{"num_hidden_layers": 9, "hidden_size": 128, "head_dim": 64, "intermediate_size": 320, "norm": "rmsnorm", "tie_word_embeddings": false, "init_std_o": 0.0136, "init_std_up": 0.0577, "optimizer": "adamw", "beta1": 0.95, "lr_head": 0.00816, "decay_shape": "linear", "max_seq_len": 1024, "dataset": "wikipedia_en"}
Each number is 128 + 32 x the weight over its row's rms, rounded and kept within 0 to 255. Layers, rows and columns count from 0. The size above them is the row's rms in percent of the matrix's.

# layer 4 MLP up, 320x128, rms 0.108, rows 157-210, columns 0-127
size [106 109  98 105 104  93 102 105  98 121  96 101  94 118 106  99  99  92 100 104 101  91  93 102 107 103 102  99  95 106 106 106  91  95  95  95  95  93  91 100  94 101  92  96 102 104 107 107  98 110  87 104 108  98]
[[135 146 116  84  70 130 154  80 121 128 140 121 137 109 104 121 115 118 124 162 117 175 139  71 118 151 169 113 123  57 171 155 169 144 114 121 166 106 170 140 110 134 169  97 101 119  99 118 127 124 126 153 116  92 170 110 151 133 162 128  86 128 132 172  40 150  96 127 163 204 124  99 146  51 112 176 170 177  68 155 135 130 109 185 154 170 188 119 119 159  99  38 181 143 143  77  91 117 103 173 117 110 120 113 139 141 174 157 156  83 106 147 149 151 133 108 128 172 132 129 169 150 102 118  91 121 105  72]
 [136  46 197 154 143 180 140 154 123 115 108  87 145 122  81 101 138  68 103 139 178 131 147 156 126 190 144  95 120  88 154  64 127  85  95 119  84 104 178 101 133 124 115  97 122  90 190 125  87 188 118 138  96  91 120 107 115 132 169 129  81 127 117 139 119 174  95 113  10 156 121 125 106  90 123 141 139 138 130  93 114 112 130  68 181 112 127 111 151 127 104  90  99 176 173 139 131 119 118 123  65 115 122  83  95 144 160 101 118 140 115 128 159  98 143 118 155 138 158 148  92 114 189 163 103 132 156 179]
 [133 149 142  95 169  95  83 100  97  68 121 120 148 110 164 141 135 103 109 109 108  40 148 128 135 145 137  79  91 208 128 127 117 125 152 139 162 109 183  69  80 122 134 166 132 160  81 117 164 102 177 134  57  54 125 142 106 111  87 144 177 122 107  25 140 190 147  95 113 155 163 112 164 136 116 142 129 121 128 112 120 125 135 116 163 109  84 153 141 135  97 111 114 121 166 140  95 172 201 136 132 133  84 149  99 113 135 102 120 137  96 129 113  95 180 170 113  36 128 133 130 121 174 143 139 149 131 140]
 [119 105 138  92 102 132 121 198 118 145 122 137 128 111 108 156  81 120 101  95 118 119 135 110 157 157 132 143  95 164 208 155 110 132 178 137 156 172 155 129 155 127 117 136 122 149 132  98 148 108 157 172  95 183 126 148 152 175 151  78 134  84 134 160 127 146  96 160 146 139 154  76 176 142  87 126 104 112 129 175 235 118 138 160 130 139 145  81 113 182 101 150 106 126  90 116 120 153  91 173 166 128 138  85  81 113 129 213 112  78 114 135 127 122  94 154 149 155 178 159 103 216 131 110 126 172 190 185]
 [ 44 145  70 168  93 138 127 117 111 102 108 135 108 133  99 183 145  51 127 148 146 135 148 135 166 186 128 121 146 150 100  90 121  97 129  90 128  83 144 120 119 135 102 126 140  74 181 160 129 121 144  22 124 140 139 121 129 112 157  85 156 168 104 120 128 194  85 144 133 135 118 190 162 115 145 141  85 132 166 129  70  79 158 122  84  94 129 159 188 130 106 166  97  99 187 121 104  93 114 149 150  94  82 149 152  66 137 109 150 185  70 117 127 152 115  91 123 149 113  81 121 100  90 152 154 123  91 127]
 [134  64 162 172  55  92 137 134 121 160 108 127 140 106  86  99 134 140 156 112 179  57 139 134 148 141 166 109 157 147 155  91 127 118 164  98  93 135 197 183 135 181 118 146  98 120 139  95 100 140 113 122 145 109 132 166 213  96 137 142 142 150 147  96 125 147  94 126 109 165 116  71 102 151 124 154  76 129 114 171 142 133  50 172 158  70 176 122  47 184 144 110 104 107 143 112 101 166 109  86 151 124 139 113 164 200 114 182 137 130 128 130 123 122  80 121 113 101  82 167 104 126 152  92 116  90 130  94]
 [150 178 168 110 180 183  62 160  58  41  80 100 126  88 138 131 122 190 151 162 103 156 111 168  93 156 153 108 163 148 162 183 177 124 145 109 149 126 109 127 104 105 130  91 156 187 114 101 125 104 146 148 120 147 139  82 102 153 136 145 106 140 125  86 106 118  82  87  91 152  95 159 111 121 137 170  75 133  61 136 132  80 200 142 130 191 142 160 128 123 161 142 201 102 128 159 148 125 118 171 118 101 155 122 125 104 159 132 137  99 110 103 114  98 135 111 152 153 128  77 133 132 101 174 131  56 127 157]
 [128 154 145 177 156 129 145 141 148  73 112 134 131 118 193 112 103 135  73 112 133  93 110  89 134 130 151 137  98 137  72 139  94 104 171 158 135 184 139 108 114 133 118 169  85 104  58 182 109 113 106 140 152 111 140 112 146  92 101 137 163 135  66 128 115 175  97 177 125  65  96 142 114 140 173 121 175 120 108  92 143 121 119 141 159 148  67 161 118  84 115 143 123  93 177 202 116 128  91 114  82 135 107 135  70 137 158 122 134 131  70 154  64  78 106 164  75 175 168 130 139 114 149  25 155 121 113 128]
 [142 115 117 150  96 137 119 120 139 170 121 109 103 147 120 141 124 164 153 155 131 133 105 110 158  85 170 158 169 112  96  94  96 154  91 146 136  83 189 176 135 120 151 129 105  98 137  83 102  72 107  39 199 144 148  88 146 133 139 111 176 129 204 172 146 155 113  94  97 141  74 134 127 181 156  91 127 117 159  72 101 136 121 165 184 160 133 146 111 112 171  82 155 169 142  98 160 168 116 143  57 120 106 136 146 120 186 162 132 129 107 167 168 114 124 183 173 130 191 116 120 124 102  90 107 188  85  94]
 [159 110 123 192 111 106  96 133 115 119 111 140 126 117 121 132 103 166 112 158 129 178 198  97 112 126 176 108 135  61  93  41 157 132 102 109 169 104 174 118 123 164 199 117 135 120 131 115 170 125 111 100 128  85 124 148 147 125 130 107 143 150 167 123 115 112 135 188 135 109 151 200 133  55 115 133 136 170 109 122 110 105  86 183 127 146 167 120  94 173 145 113 110 131  98 118 145 174  46 153  59 166 144 141 113 105 134 175  90 128 153 122  99  95 106 194 185 133 194  81  83  98 154 115 121 140 142 159]
 [114 106 103  67  98  97 117 202 115 146 118 118  66 148 138 142 151 122 164 101 145 133  62 133 105 170 123  93 166 115 101  98  95 164  34 154 129 117 123 140 116 148  91 118 136 141 105 124 106 127 185 132 135 159  96  99  87 108 129 131 116 138 102 136  84  85 145 107 162 135 165 153  85  95 140 170 155 146 140 106 176 190 113 126 161  69 185  58 123  85 139 157 160 106 154 139 126 100 117 134 119 106  96 102 150 162 109 151 128  88 136 123 100 113  73 138 106 136 127 149 193 176  56 121 202 198  87 120]
 [ 79  70 107 136 109 144 106 119  72 117 203 141 163 136 103 129 165 106 125 163 140 123  87 131 163 118 153 146 105 153 144 169 116 189 159 100 110 133 106 147 105 121 137  84 138 136 174  95  74 143 101 168 165 215 126 133  90 142 111 143 140 120  88 138  52 114 148 108 102  80 143 112 138 147 116  70 154 194 178 129 101 131 129  91  97  96 156 176 135 131 125  95  31 162  69 124 158 160 146 127 164 118 132 142 146 161 132 180  73 126  78 116 113 171 134 149 121 186 115  93 174 130 115 141 128 111  87  85]
 [122  74 134 144 126 138  68 125 110 124 137 116  58 132 145  88  80 124  94 169 169 112 171  97  54 130 144 193 127 168 140 148 152 170 156 130 144  86  44 128 112 121 164 166 138 197 153  98 161 132 113  57 101 144  69 149 133 126  76 127 133 143 114 121 121 141 111 111 103 149 111  58 146 100 164  84 114 166  98 133 132 137 116 103 139 163 145 183 134 123 169 210 124 173  96 114 199 124 124 137 140 124 176 121 157 139 124 118  86 121 189 125  74 123 164 148  85 114 148 113 181 147 125 156 142 155 156 131]
 [146 109 146  99 121 151  99 122 101 139 156  83 179 129 179 148 131 107 130 166 187 158  88 132 112 164  95 134 117 105  56 121 128 178 113  87 166  84 109 178  89 136 155 115 134 107 143  61 131 172 174 142 157 191 167 155 159 126  94 193 150 135 158  96 141  82  70 136 135 118 128  59 170  94  90 119  61 142 116  86 147 149  80 131  90 135 175 121  94  91 131 126  90 140 101  81 104 110 139 181 190 106 137  94 126 138 105  88 102 130 111 181 148 125 126 172 133 161 144 163 131 136 126  51 112 132 158 111]
 [139 119 118 101  90 166 116 157 136 110  84 187 164 187  95 193 128 138 102 107 159  92 202 116 169 187 139  89 126 154  95 154 179  42 147  90  97 139  92 129 132 151 123 146 167 144 131 113 172 137  90 138 160 115 142 116 113 121 108 140 153 105 116 125 114  49 108 155  77 110 150 202 105  61  97 128 117 175 145 159 152 167 170 126  99 150 120 159 132 226 100 134 155  92 119 178 131 178 113 162 143 108  73 138 129 146 114 143  66 120 116 134 112 129 103 131 170 107 114 140 110 171 129 113 117 105  95 151]
 [ 81 127 117 131 100 166 162 155 130 143 101 127 108 123 149 162 125 130 124 108 133 124 103  69 157 177  54 124 162 152 139 125  86 207 132 122 161  95 100 124  97  70 143  91  76 151 136 162 101 178 127 182  86 128 159 163 103 118  95 150  83 151  78 138 183 155 138 114 165 156  65 117 183 136 182 159 143 132 111 150 148  62 110  83 126 111 167 114 164  83 127 137  86 148  98 131 116 180 134 112 178 154 114 129 145 132 157 100 156 184 176 178 148 120 117 139 148  90  96 169 119 150 155 128 169 213 152 106]
 [130 187 104 144 162  85 103  97  51 132  87 136  93 112  86 156  86 135  85 100 105 117 173  91 120 146 136 144  94 177 141 172 118 118 155 114 127  99 139  94 122 112 143 125  94 121 162 133 124 148 159  97  85 108 107 115 146 111 131 110 130 139  92 110 165 103  98 121 133 130 108 134 166 134  95 141 139 130 122 119 148 180 169 142  90 186 132 151 183  42 149  80  91  70  95 112 194 134 195 181 119  73 108 117  36 142 111 114 184  95  82  54 124 169 111  95 129 140  93 136 147 121 146 143 131 107 165  88]
 [ 62 147 131 200 114 117 139  88  71  98 171 132 151 100  87 188 129 150 157 167 136  90 172  99 100  77 168 166 137 116 135 117 117 163 146 123 157  98 169 165 143  98 152 129 143  97 143 145 111 113 154 134 142 106 126 124 195 128 149  67 112 143 111  81  97 169  97  59 119  96 127 122 147 118 122  86 116 118  93 177 145 158 133 151 192 107 168  79  82 168 154  62  95 116 141 131  84 125 107 150 128 134 105 103  96 172 136 135 197 133  52 143 126 145 126  49 122 118 122 129 164  83  93 162 136  95 158 105]
 [103 137 125  85 157 146 134 175 130 135 124 175 177 183 138 110 128  77 125 143  98 166 115 165 121 122  72  74 100 147  48 178 125 193 167 158 151 159  91  54 126 117 140 120 132 169  99 155 134 128 153 189 160 156 130 140 148 140  65 152 145 113 120  78  92 196 160 153 149 100  71 131 124 120 133 177 108 145  89 147 184 147 191  68  86  74 162 117 133  99 119 123 104 129  88 156 157 119 142 104 137 118 120 139  71 181 118 167 127 132 139 160 142  95 121 158 110  76 115 137 100 113 142  94  77 153 110 101]
 [172  78 142  75 120  73 122  83 128 146 134 154 104  93 159 102  76 130 113 141  81 132 158 124 116 114  82 162  80 132 147  58 142 128 142 101 117 103 141 148 158 176 115 134 123 178 122 123 116  93 160 122 132 146  97  81 152 161 112 120 130 124 145 120 100 107 158  89 108 117 173 132 147 129  61 142  88  93 143 164  81 145 164 178 123 110 171  95 170 139  82 111 119 112 148 145 119 134 116 205 100 112  73 132 144 124 186 137  78 211 147 118 103  98 178  95 138 101  93 116  12 111 150 104 172 149 150 151]
 [117 103 110 151  97 186 147 151 164 145 111  75  99 194  76 115 127 125 127 125 135 128 164 139 139 107 143 132 185 100 124 159 176 138 162 170 116 126 118 160  56  99 156 111 134 128 107  77 138 140 175 108 149  89 116 157  52 116 152 155 112 112 118 109  72 122 174  81 201 128 127 182  86  87 170  99 139 151 112 113 110 144  48 159 156 122 108 102 140 149 139  94 154 162  87 100 180 141 104 136 180  90 157 169  96 115 112 174 103 137 142 138  94  57  72 132  89 113 172  78 108 176 146 118 145 104 113 116]
 [143 100 117 106 136 118  95  90  37 108 107 114 129 130  85 201 111 147  89  74 187 138 143 168 163 160 112 123 130 117 199 138 188 134 147  57  99 143 133 121 157 107 158 105 131  81 128 185  93  65 160  60  85 132 159 119 145 116 118 146  84 147 139 110 124 159 114 119 152 150 180 159 122 164 138 157 130 155 105  94  63 123 137 110 128 119 114 114 194  91 130 144 168 108 115 132 130 106 136 139 109 105 135 159  68 135 184 116 128 171  75 155  76 153 178 112 147 132 185 127 152 136  88 106 181  99 104 106]
 [127 182 129 114 219 108 194 159 125 178  96 165  60 157 153 128 148 126 111 126  70 163  87  74 108 132 128 159 114 102  83 138 153 108  93 138  89 134 127  62 159 129  94 133 138 148 151  88 138  97 161  79 143 101 115 121 120 132 101 178 127 110 120 140 136  83 161  93 121 169 119 148 140 176 107 101 171 143 125  74 105 129 128 126 148 124 140 170 129 111 108 105  89  84 141 157 162  68 108 167  79 123  58 189 147 155 127  91  96  66 140 150 176  86 151 168 167 164 171 132 105  94 155 126 124 164  80 133]
 [107 185 131 112 139 136 121  69 187 178 147 122  85 156 108 128 148 105 194 125 134 123 144 144 121 137  93 116 131 117 128 172 140 151 199 187 130 164 117  59 134 117 116 189 193 108 136  73 137 118 131  96  97 142 142  96 201 142  96 192 192 121 135 149 158 118 124 163  80 100  62 142 157 162  98 110 105 172 147 175 105 150 146 134 136 149  89  61 113 159 106 114 154 142 141 159 137 231 164 160 155 117 134  89 158  93 136  92 111 103 168 187 146 113 125 114  98 126 119 103 101 113 144 126 114 124 131 136]
 [116 194 108 159 129 111 161 101 179 153  87 139 104 151  74 172  85 133 130  99 102  98 191 104 142 130 129 169 141 151  98 127 150 124 154 128 116  94 207 137 137 131 157 135 165 155 143  96 118 194 122  73 151 126 156 110 113 153 123  87 141 148  95 156 164  85 137 149 154 134 154 153 188 152 109 136 108 107 155 164 139 128 169  99  51 161  81 151  92 144  68 111 130 101 129 137  96  99 119 115 130  78  71 210 126  79 108  92  99 126 178  56 132 190 115 134 148 116  46 116 127 122 137 132 144 101 149 136]
 [173 199  95 195 181 151 147 174  76 126 103 163 136 156 174 126 101 101 161 156 121 139  39 112  96  98 133 152 141 167 115 126 139 161 113 127 115 159 120  62 182 121 132 152 144 140 157 144 101 125 126 123  78 117 105 109  97 126  70 156 145  72  61  89 128 135 130 122 105 151 115 156 111 124 101 138  85 103 126 116 142 210 146 108  77  94 151 138 134 116 182 139 161 123 134 127 133 121 168 161 144 152  93 159 144 150  99 120 151 105 159 129 138  35 111  93 140 137  92 119 114 161  81 182  69  90  72 127]
 [175 110  99 177 103  83 173 139 149  74 129 152  79 144  89 140 135 148 167 141 127  36 171 134 118 139 114 117 159 142 166 103  95  50 135 161 161 110 176 101 130 160 133 125 159  88 128  92 116 139 112 130 110 167 145 146 129 149 150  91 133 117 156 103 163 116  87 132 140 114 113 142 182 157  77  83  92 213 105 167 167 105 120 134 151  69  97 119 107 153 143 120 130 128 152 123 115 113  74 142 131  99  98 114 145 160 208 105 122 185 143 117 174 140 140 181  81 134 111 141 112 219 130 122 151 132 198 141]
 [100 127  78  70 161 131 134  51 116 153 160 149  90 111 127  90 118 124  99 147 140  85 112  83  88 115 143 214 107 153 122 112 133 132 148 126 176 117 132 104 118 141  86 159 175 148  72 128 120 141  99  50 139 108 148 133 133 117 121 109 131 161 175 141 125 123 144 121 146 185 169 136 116 102 182 132 136 142 112  87 169 134 106 100 217 149 167 116 101 124  98 140 153 142 182 139 155 174  88 185 125 167  92 105 124 120  51 165 149 104 157 166 172 116 122 105 198 128 145 126 173  77 190 146 114 126 102  87]
 [125 114  62 124 139 131 158  54 110 177 165 168 126 138  82 134 146 172 101 123 106  89 156 154 109 128 115 168 178 138 107 158 224 180 123 113 234 126 108 136 138 161 185 144 118 123 169  82 132 106 158 132  97 152  91 191 140 112 132 145 156 133 159  66 127 138 136 179 178 103 150 107 135  78  95  61 151 162 147 180 110 105  60 113 132  98 122 163 120 142 142 168 112 134 133  98 133 147 122 160 160 151 178  79 155 128  95 123 133 152 127 133 189 108  91 119 120 164 139 127 114 123 143 144  98 115 127 176]
 [186 115 131 144  59 115 149 110 139 165 148 173 165 117 139  80 129 133 147  94 117 141 101  94 106 117  92 141 113 150 151 102 131 142 179 114 106 214 160 142 109 139  95 151 148  33 125 148 111 149 108  73 176  53 147 138 138 113  99 120  84 137 120 132  94 193 107 166 135 151 160  83 129 124  88 106 174 108 139 117 141 123  71  89  99 104 134 156 129 149 115 118  97 208 139 123 100  87 128 157 107 140 150  96 104 110 137 118 156 114 114 135 152 125  94  49 168 136 128 209 153  61 110 172 104 106  83 157]
 [ 62 137 156 144 110 102 125 152 204 117 147 170 136 114 141 173 148 121 177  75  64 112 151 178 181  97 156  99 184 134 183  84 100 148  89 119 101 132 156  90 178 162  37 107 118  95 107 159 158 175 134 141 137 108 112 172 130 117 159 128 124 102 164 148 115 145 114 157 149 120 114 147 123  91 158  94 155 119 110 120  71  96 107 141 128  97 126  98 148 144 116 182 133 175 124  71  81 166 116 126 224 144 137 102 149  91 126 159  71 116 116 107 127 117 100 139 113 153 105 173 140 159  99 171 116 129 183 166]
 [144 127  86  55 134  93 133 105 110 111 110 142 123  28 134 107  95 144 137 186 150 134 155 189 133 148 159  98 116 123 138 203  95 171 107 160  91 163 146 152 135  61 100  53 153 171 109 166 129 101 145 142  64  58 132 145 189 112 145 144  95 125  79  88  87 140 113 113  69 165 174 119  93 157 148 157 146 117 177 156 120 109 105 143 153  85 183 141 127 154  85 125 114 114 140 147 162 108 113 131 108 110  87 170 132 102 128 104 116 160 138 115 165 127 124 122 140 117 110 129 168 204 117 102 188 142 125 124]
 [155 106 127 151 159  72 129 181 122 102 194 128 199 123 156 143 108  90 131 122 146  93 130 130 141 150 111 168 128  82 109 138 127 139 122  83 101  61 169 154 197 134 104 147 131 132 109  89 108 124 210 157  72  85 163 180  74 111 121  88 135 118  95 140 146 158  72 123 157  87 145  87 162 125 128 180 156 140 114 111 137  94 159  80 170 108 154 156 140 146 155 113  87 124 117 108  99 114 150 124 164 176 128 119 111 133 124 142  87 101  26  68 171 145 146 119  72 118  98 172 138 170 132 114 116  88 143  95]
 [171 137  58 104  93 136 128 138 141  88 107 129 121 174 139 177 139  88 143 104 154 101 157 109 122 192 162 106 133 130 198 167 130 114 143 168  82 112 117 207  58  99 181 113 110 120 107 122 137  87 150 122 137  87 162 143 119 121 120 120 193 106 100 123 122  70 111 149 139 148  93 180 120 171 159 113 179 158 186 130 145 130 134 162  91 190 164 129 176 113 139 115 158 134 135 128 153 124  64 160 117 146  74  70  98 142 122 126 153  81 178  97  36 130 108 136 158 103 145 120 118 159 149 123 149 119 151  73]
 [ 84  91 184 156 154  89 172 149 111  55 130 119 164  95 137 137 124  80 163  86 111 142 114 121 138 108 153 102 102 173 129 150 122 104 144  96  74 175 112 100 152 115  93  75  83 133 139 168 103 134 111 150 152 103 162 132 101 110 122 129 126 163 117 143  64 139 123 145 166 110 100 156 129 165 150 172 119 153 139 110 225 141 117 122 138  59 159 117 123 118 136 132 108 137 142 147 203  97 131 131  96  87  82  97  85 103 194 127 139 165  71 131  74 144 157  48 105  83 140 183 130 149 100 151 149  80  98 169]
 [ 82 171 106  94  95 139 117 119 100 174  90 147 125 131  81 195  81 123 151 105 133  87 110 154 171  96  99 142 118 132 173 144 153 155 142 123 162 186 105 134 181 137 134 160 139 155 129  35 138 162 174 138 132 149 144 178 153 111 166 164 184 146 103 125 176 148  89 152 180 110 127  55 144 112  74 143 104 108 124 111 122 149 164 124  86  99 139  81 144 116 161 188 131 116 162  99 120 125 156  93 133 109 103 142 145 107 143 160  95 101 136 104  72 105 119 213 102 120 157  65  93 141 104 100 154 162 145  59]
 [119  51 216 153 145 142 130  92 190 105  90 112 137 110 132  94 158  78  72  95 147 134 124 104 111 183 125 122 156 121  94  61 153 116 119 124 131 108 129  81 108  67 132 100 157 106 182 150 147 138 109 142 214 164 156  84 162 144 109 149 145 187 104 101 158 102 116 149  70 104  84 121 152 199  86  94 160 102  86 118  86  97 165 109  97  99 145  92 152 154 111 143 104 151 152 135 107 115 147 172 103 107  64 124 150 119 146 117 114 102 104 115 118 123 120 114 147 119 121 136  78  64 166 154 120  74 148 156]
 [127 130  67 107 141 141 130 100 239 138 100 111  91 133 126 157 112  97 156 162 143 115 158 121 107 134 117  56 183 141 130 115 134 174  63 185 112 169 120 107 122 107 164 153 114 121  68 135 136 129  69 146 148 151 118 153 145 138 162 126 128 118  80 157  73 189 102 148 150 142 151 200  95 106  81 171 128 118 136 152  99 144 151 135 136 124 172 130 150 133 115  95 181 112 207 165 149 110 143 117 150 114 145 160 134 128 121 100 175  97 198 137 115 129 101 133 124 110  86  59  52 138 145  85 150  99 119  85]
 [118 140 123  98 125 100 159  58 199 127  82 133 131 182 148 140 187 136 162 101 119 138 159 116 155 141 138 154 147 154 143 132  80 114  84 165 146 164 100  95 165 150 166 164 146 132 125 137 121 166 146 108 203 121 135  41 149 130 130 157 131  87  97 131  90 185 188 164 126 125 111 122 116 133 166  96 132 141 124 141 134 107 204  97 113  63 179 115  99 119 132  80 177 106 150 126 120 132 184 116 132 139  47 118  87 138 138  77 160 145 127 156 169 153 143 101 135  83  98  77 142 171 137 104  81 123  96 190]
 [125 107 176 140 154  95  67 141 140 135 135  77 148 107 188  94 194 123 176  54  98 174 129 125 126 136 123 158 162 144 101 136 159 171 125 173 125 166 144 105 185 130 137 183  86  80 135 168 111 140  59 121 122 101  93 172 124 115  90 130 130 127 140 112 123 107 133 126 167 150  82 107 157 180 171  86 113 173 112  85 146 115 103 156 119  92 158 159 125 130 148 141 141 130 153 130 127 119 140 151 196  92  90  60 117 171 112 199 132 115 192 118 123 120 108 173 159 165 141 147 162 124 163 222 142 156 114 109]
 [146 104 147 135 139 136 115 156 127 111  94 168  86 128 115 171  63 126 122 150 149  86 141 120 183 145 146 104 137 178  44  99 139 109 155 155 135  62 118 138 122 147 105 108 122 128 142 170 171 135 116 119 148 158 203 163 128  94 121 150 146 177  87 193 150  96 149 158 115  67 147 198 135 120 175 172  87 143 121 101 173 103 130 132 108 153 155  65 135 115  84 116 150 130  98 171 168 111 141 158 135 138 138 228 150 134 133 171 164 170 143  63 115 145  93 161 172 102 103 143 112 101  93 124 140  99  79  91]
 [139 137 109 200 104  98 145 131 129 124 126 113 157 192 126 125  90 139 103 190  94 133 147 177 165 113 103 142 124  99 118 128 143 127 102 128  90 148  99  84 101 141  77 155 141  90 171 120 161  97 144 107 187 118 116 142 190  93 127  63 136 103 211 175 118 169 124 141 160 130 117 147  81  82 146  85 142 135 134 134 115 129 131 102 124 157 184 156  99  92 104 129  27 111 126 178 180 123  99  81 127  65 119 145  82 155 149 161 116 135 119 182  87 174 127 122 108 136 151 114  78 161 169 142  75 126  68 132]
 [152 103  97 156 172 171 125 122 124  95 109 180  95 120 155  97 112  81 136 140 143  68  87  76 141 183 157 207  81  82 137 122 126 146 122 147 150 137 155  88 135 124 118 131 138 132 120 158 124 146 124 110 105 136  69 110  89  96 133 140 129 174 151 129 162 112 158 146 144  85  68 139 190 162 112 137  59 136 137 124 189 127 101 118  95 135 119 176 146 132 102 182 116  70 157 143 139 141 236 123 113 165 100 107 126 108 131  11 124 117 124  90  99 138 130 125 155 183 149 163 171 117 125 127 111  96 114 155]
 [127  96 163 118 116 129  84 125 160 121 191 120 142 133 126 122 154 168 159 124  80 176  97 121 160 129 105  69 163  99 173 109 162 126  99 138  79 105 126 159 188 128 113 129 118 116  43 168 125 109  58 108 108 146  57 135 108 109 139 123 134 142 156 139 136 149 113 113 160 138 118 163  25 130 122 106 140 108  87 121 110 124 111 117 131 101 175 154 141 175 147 126 134 142 102  78 104 137 141 107 139 165 127  66  82  76 161 215 128 114 180 161 131 222 120 134 130 158 104 143 120  77 128  81 154 172 105 145]
 [160 144 117 170 101 153 187 162 138 164 170 106 138 111 115  88  90 130 121 113 162 150 154 136 109 145 120 138 146 169 104 156 129 140 133  93 151  90 109 169 113 172 129 122 142 107 198 100  77 140 152 128 146 223 110 219 152 123 152 112 126 138  97 211 145 104 141 171  93 121 141  65 127 120  49 149 164 166 157 126 189 139  91  89 104 104  98 172 124 144 146 174 140 141  67 138 150  81 139 142 108 139 172  97 127 133 163 157 162 142 115 147 155 112 176 111 148 187 185 109 168 133  76 118 120 123 139  99]
 [155 128  85 106 122  90 173 164 137 143 108 118 117 115 145 130 132 129 104 179 136 158 158  99  59 102  72  82 171 134 140 126  74 115  99 166 104 121  75 155 182  94  84  82 119 156 171 150 115 111 111  64 142 163 147 129 140 133  89 144 193 144 105  88 169 142  95 125 103 149 115 116 122 170 103 133  96 113 204 114 128 152 112 131 111 142 165  91 152 131 111 187  76 158 121 144 176 103  88 139  98 102 115 132 120 113 130 205  81 108 119  80 188 220 102 112  94 108 142 160  99 186  98 153 120 108  97 110]
 [100 159 114 113 120 187 131  96 142 171 129 148  95 157 153  98  78 162  95 156  74  99  95 113 125  84  77 127 132 158 134 112 111 180 141 224 153 139 129  67 150  99 146 169 150 144 115 166 101 130  39  93 132  71 113 149  81 186 123 118 129 114 109 137 127 140  76 119 146 174  80 127  70 131 178 102 125  57  94 123 161 115 141 122 100 151  72 132  86 134 100 201 138 126 147  92 136 159 117 119 109 148 114 137 124 133  62 110  93 114 110 150 136  99 159 142 128 136 102 107  99 107 148  76 148 136  87  62]
 [ 97 133 135 232  63 107 144 115 124 165 119 128  83 144 154 169 116 100 105 119 141 129 132 155 151 141 125 190 148 130  93  79 134 130 122 127 143 109 140 117 124 152 118 105 102 148  55  82 128 102 138 115 109  90 124  60 182 125 124 155 214 103 109  88 145  91  96 141  91 128 155 200 113 123 140 139  98 122 120  75 102 173 109 105 103 137 171 135  90 157 121 126  89 150 188  89 103 195 145 128 120  97 141 125 135 151  71 117 121 111 133 100 123  84 104 136 155 126 169  65 123 124 148 109  68 215  87  99]
 [159 152 150 156 130  93 134  62  90 108 160 186  94 114 109 176 138 127 132 149 119 132 145 122 205 153 100 144 209 133 129 146 134 160 152 144 185  92 132 119 125  74 111 162 140 109 161 149 129 114 148  86 140 109 147 169 156 137 133 106 157 143  95  94 120 181 111 206 162  76 148 214 142 197 111 109 115 162 121 143 130 149  96 165 108  97 148 122 120 167 105 189 146 118 113 155 147 139  88 119  85 133  62  84 153 118 150 140  95 167 167 154 132 171  88 112 139 174 134 142 116  99 103 132  92 144 168  45]
 [ 54 104  77 140 158 111  87 114 134 107 194 170 159 149 129 134 146 113 193 162  80  96  78 116 164 174 138 153 131 127 123 134 106  98 147 111 143 160 159 166 113  98  96 183 103 127 116 140 125 178 144 131  85 163 154 143 164 119 159 145 203 132 126 130  99 160 156 102 217 100 122 170 154 138 114 121 165 142  99 111 115 130 116 150  52  98  65 122 132 111 141 185 134 135 141 120 147 154 122 137 168 146 152 159 206  80 116 113 101 129 176 124  89 148 178 118  76  93 155 136 179 101 149 152  88  91  81 127]
 [ 49 164 144 131 147 106  96 171 122 167 149 114 172  80 155 143 139 121 140 129  70  94 134 123 124 123 165 130 156 110 132 167 123  92 109 127 122 187 103  89 138 166  89 139 125 103 149 231 135 218 122 149 116 117  67 104 115 130 155  90  88 113 131  84  98 116 153  72 122 104 160 139 105 139 138 136 151 128 120 106 145 219 114 159 154 126 158 154 133 111 120  85 111  84  43 143 125  85 170 143 170 155 151 164  85 138 150 127 130 146 145 164 120 189 101 141 148 182 154 174 157  88 115 121 123 140 140  72]
 [ 90 190 171 125 145 161 116  73 134  73 156 149 153 181  98 141  95 136  92 172 111 131 121 117 175  88 141  71 107 124 125 189 122 140 155  78 117 139  98 151 144  74 112 115 198 154 164 179 140 146  65  88  84 170  71 110 131 100  84 120 129 107  81 129 110 140  90 160 153 109 123 147 131 150 102 115 140 133 136 147 130 147 173 151 108 161  77 161 133 127 166  29 103 154 110  79 165 152 127  66 150 186 150 179  91 143  67 102 142 185 146 134  90 130 146 129 146 143 120 133 140 123 114 155 111 137  99 104]
 [136 149  86 177 107  85 123 153 130  89 155 104 105 129 131 102 156 135 153 130 122 138 139 134 161 143 150 132 126 123 161 188  95 151 143 131 121 203 165 137 177 166 112 102 105  78  86  92 142  99  82 170 185 178 147 117 216 102 123 132 168 122 186 125 137 143  55 180 126 139 124 199 112 140 105 118 215 146 142  82 155 146  63 109 203 137 107 109 158 129 156 163 132 161 149 157 136 176 155 135 134 102 140 126 114 124 105 137 128 140 139 153 142 162  91 109  64 105 151 124 109 129 108 149 207 172 136  97]
 [159 144 142 138  88 150 149  94 107 130 140 155  83 129 152 165 135 117 169 121 129 119 113 164 127 141 132 122 186 114 138 114 168 107  66 148  95  95 118 160 162 117 178  48 130 113 141 123 150 145 155 192 116 173  73 165 143 126 129 145 103 158 111  70 128 109 113 133 180 219 153 166 118 146 176 156  81 145 116 100 107 136 132 189  86 119 161 101 137 120 108  88  92 208 129 118  72 110 193  90 178 120 176 156 153 143 122 132 138 134 133 177  72 104 189 139 194 173 120 123 131 163 134 148  89 136 131 154]]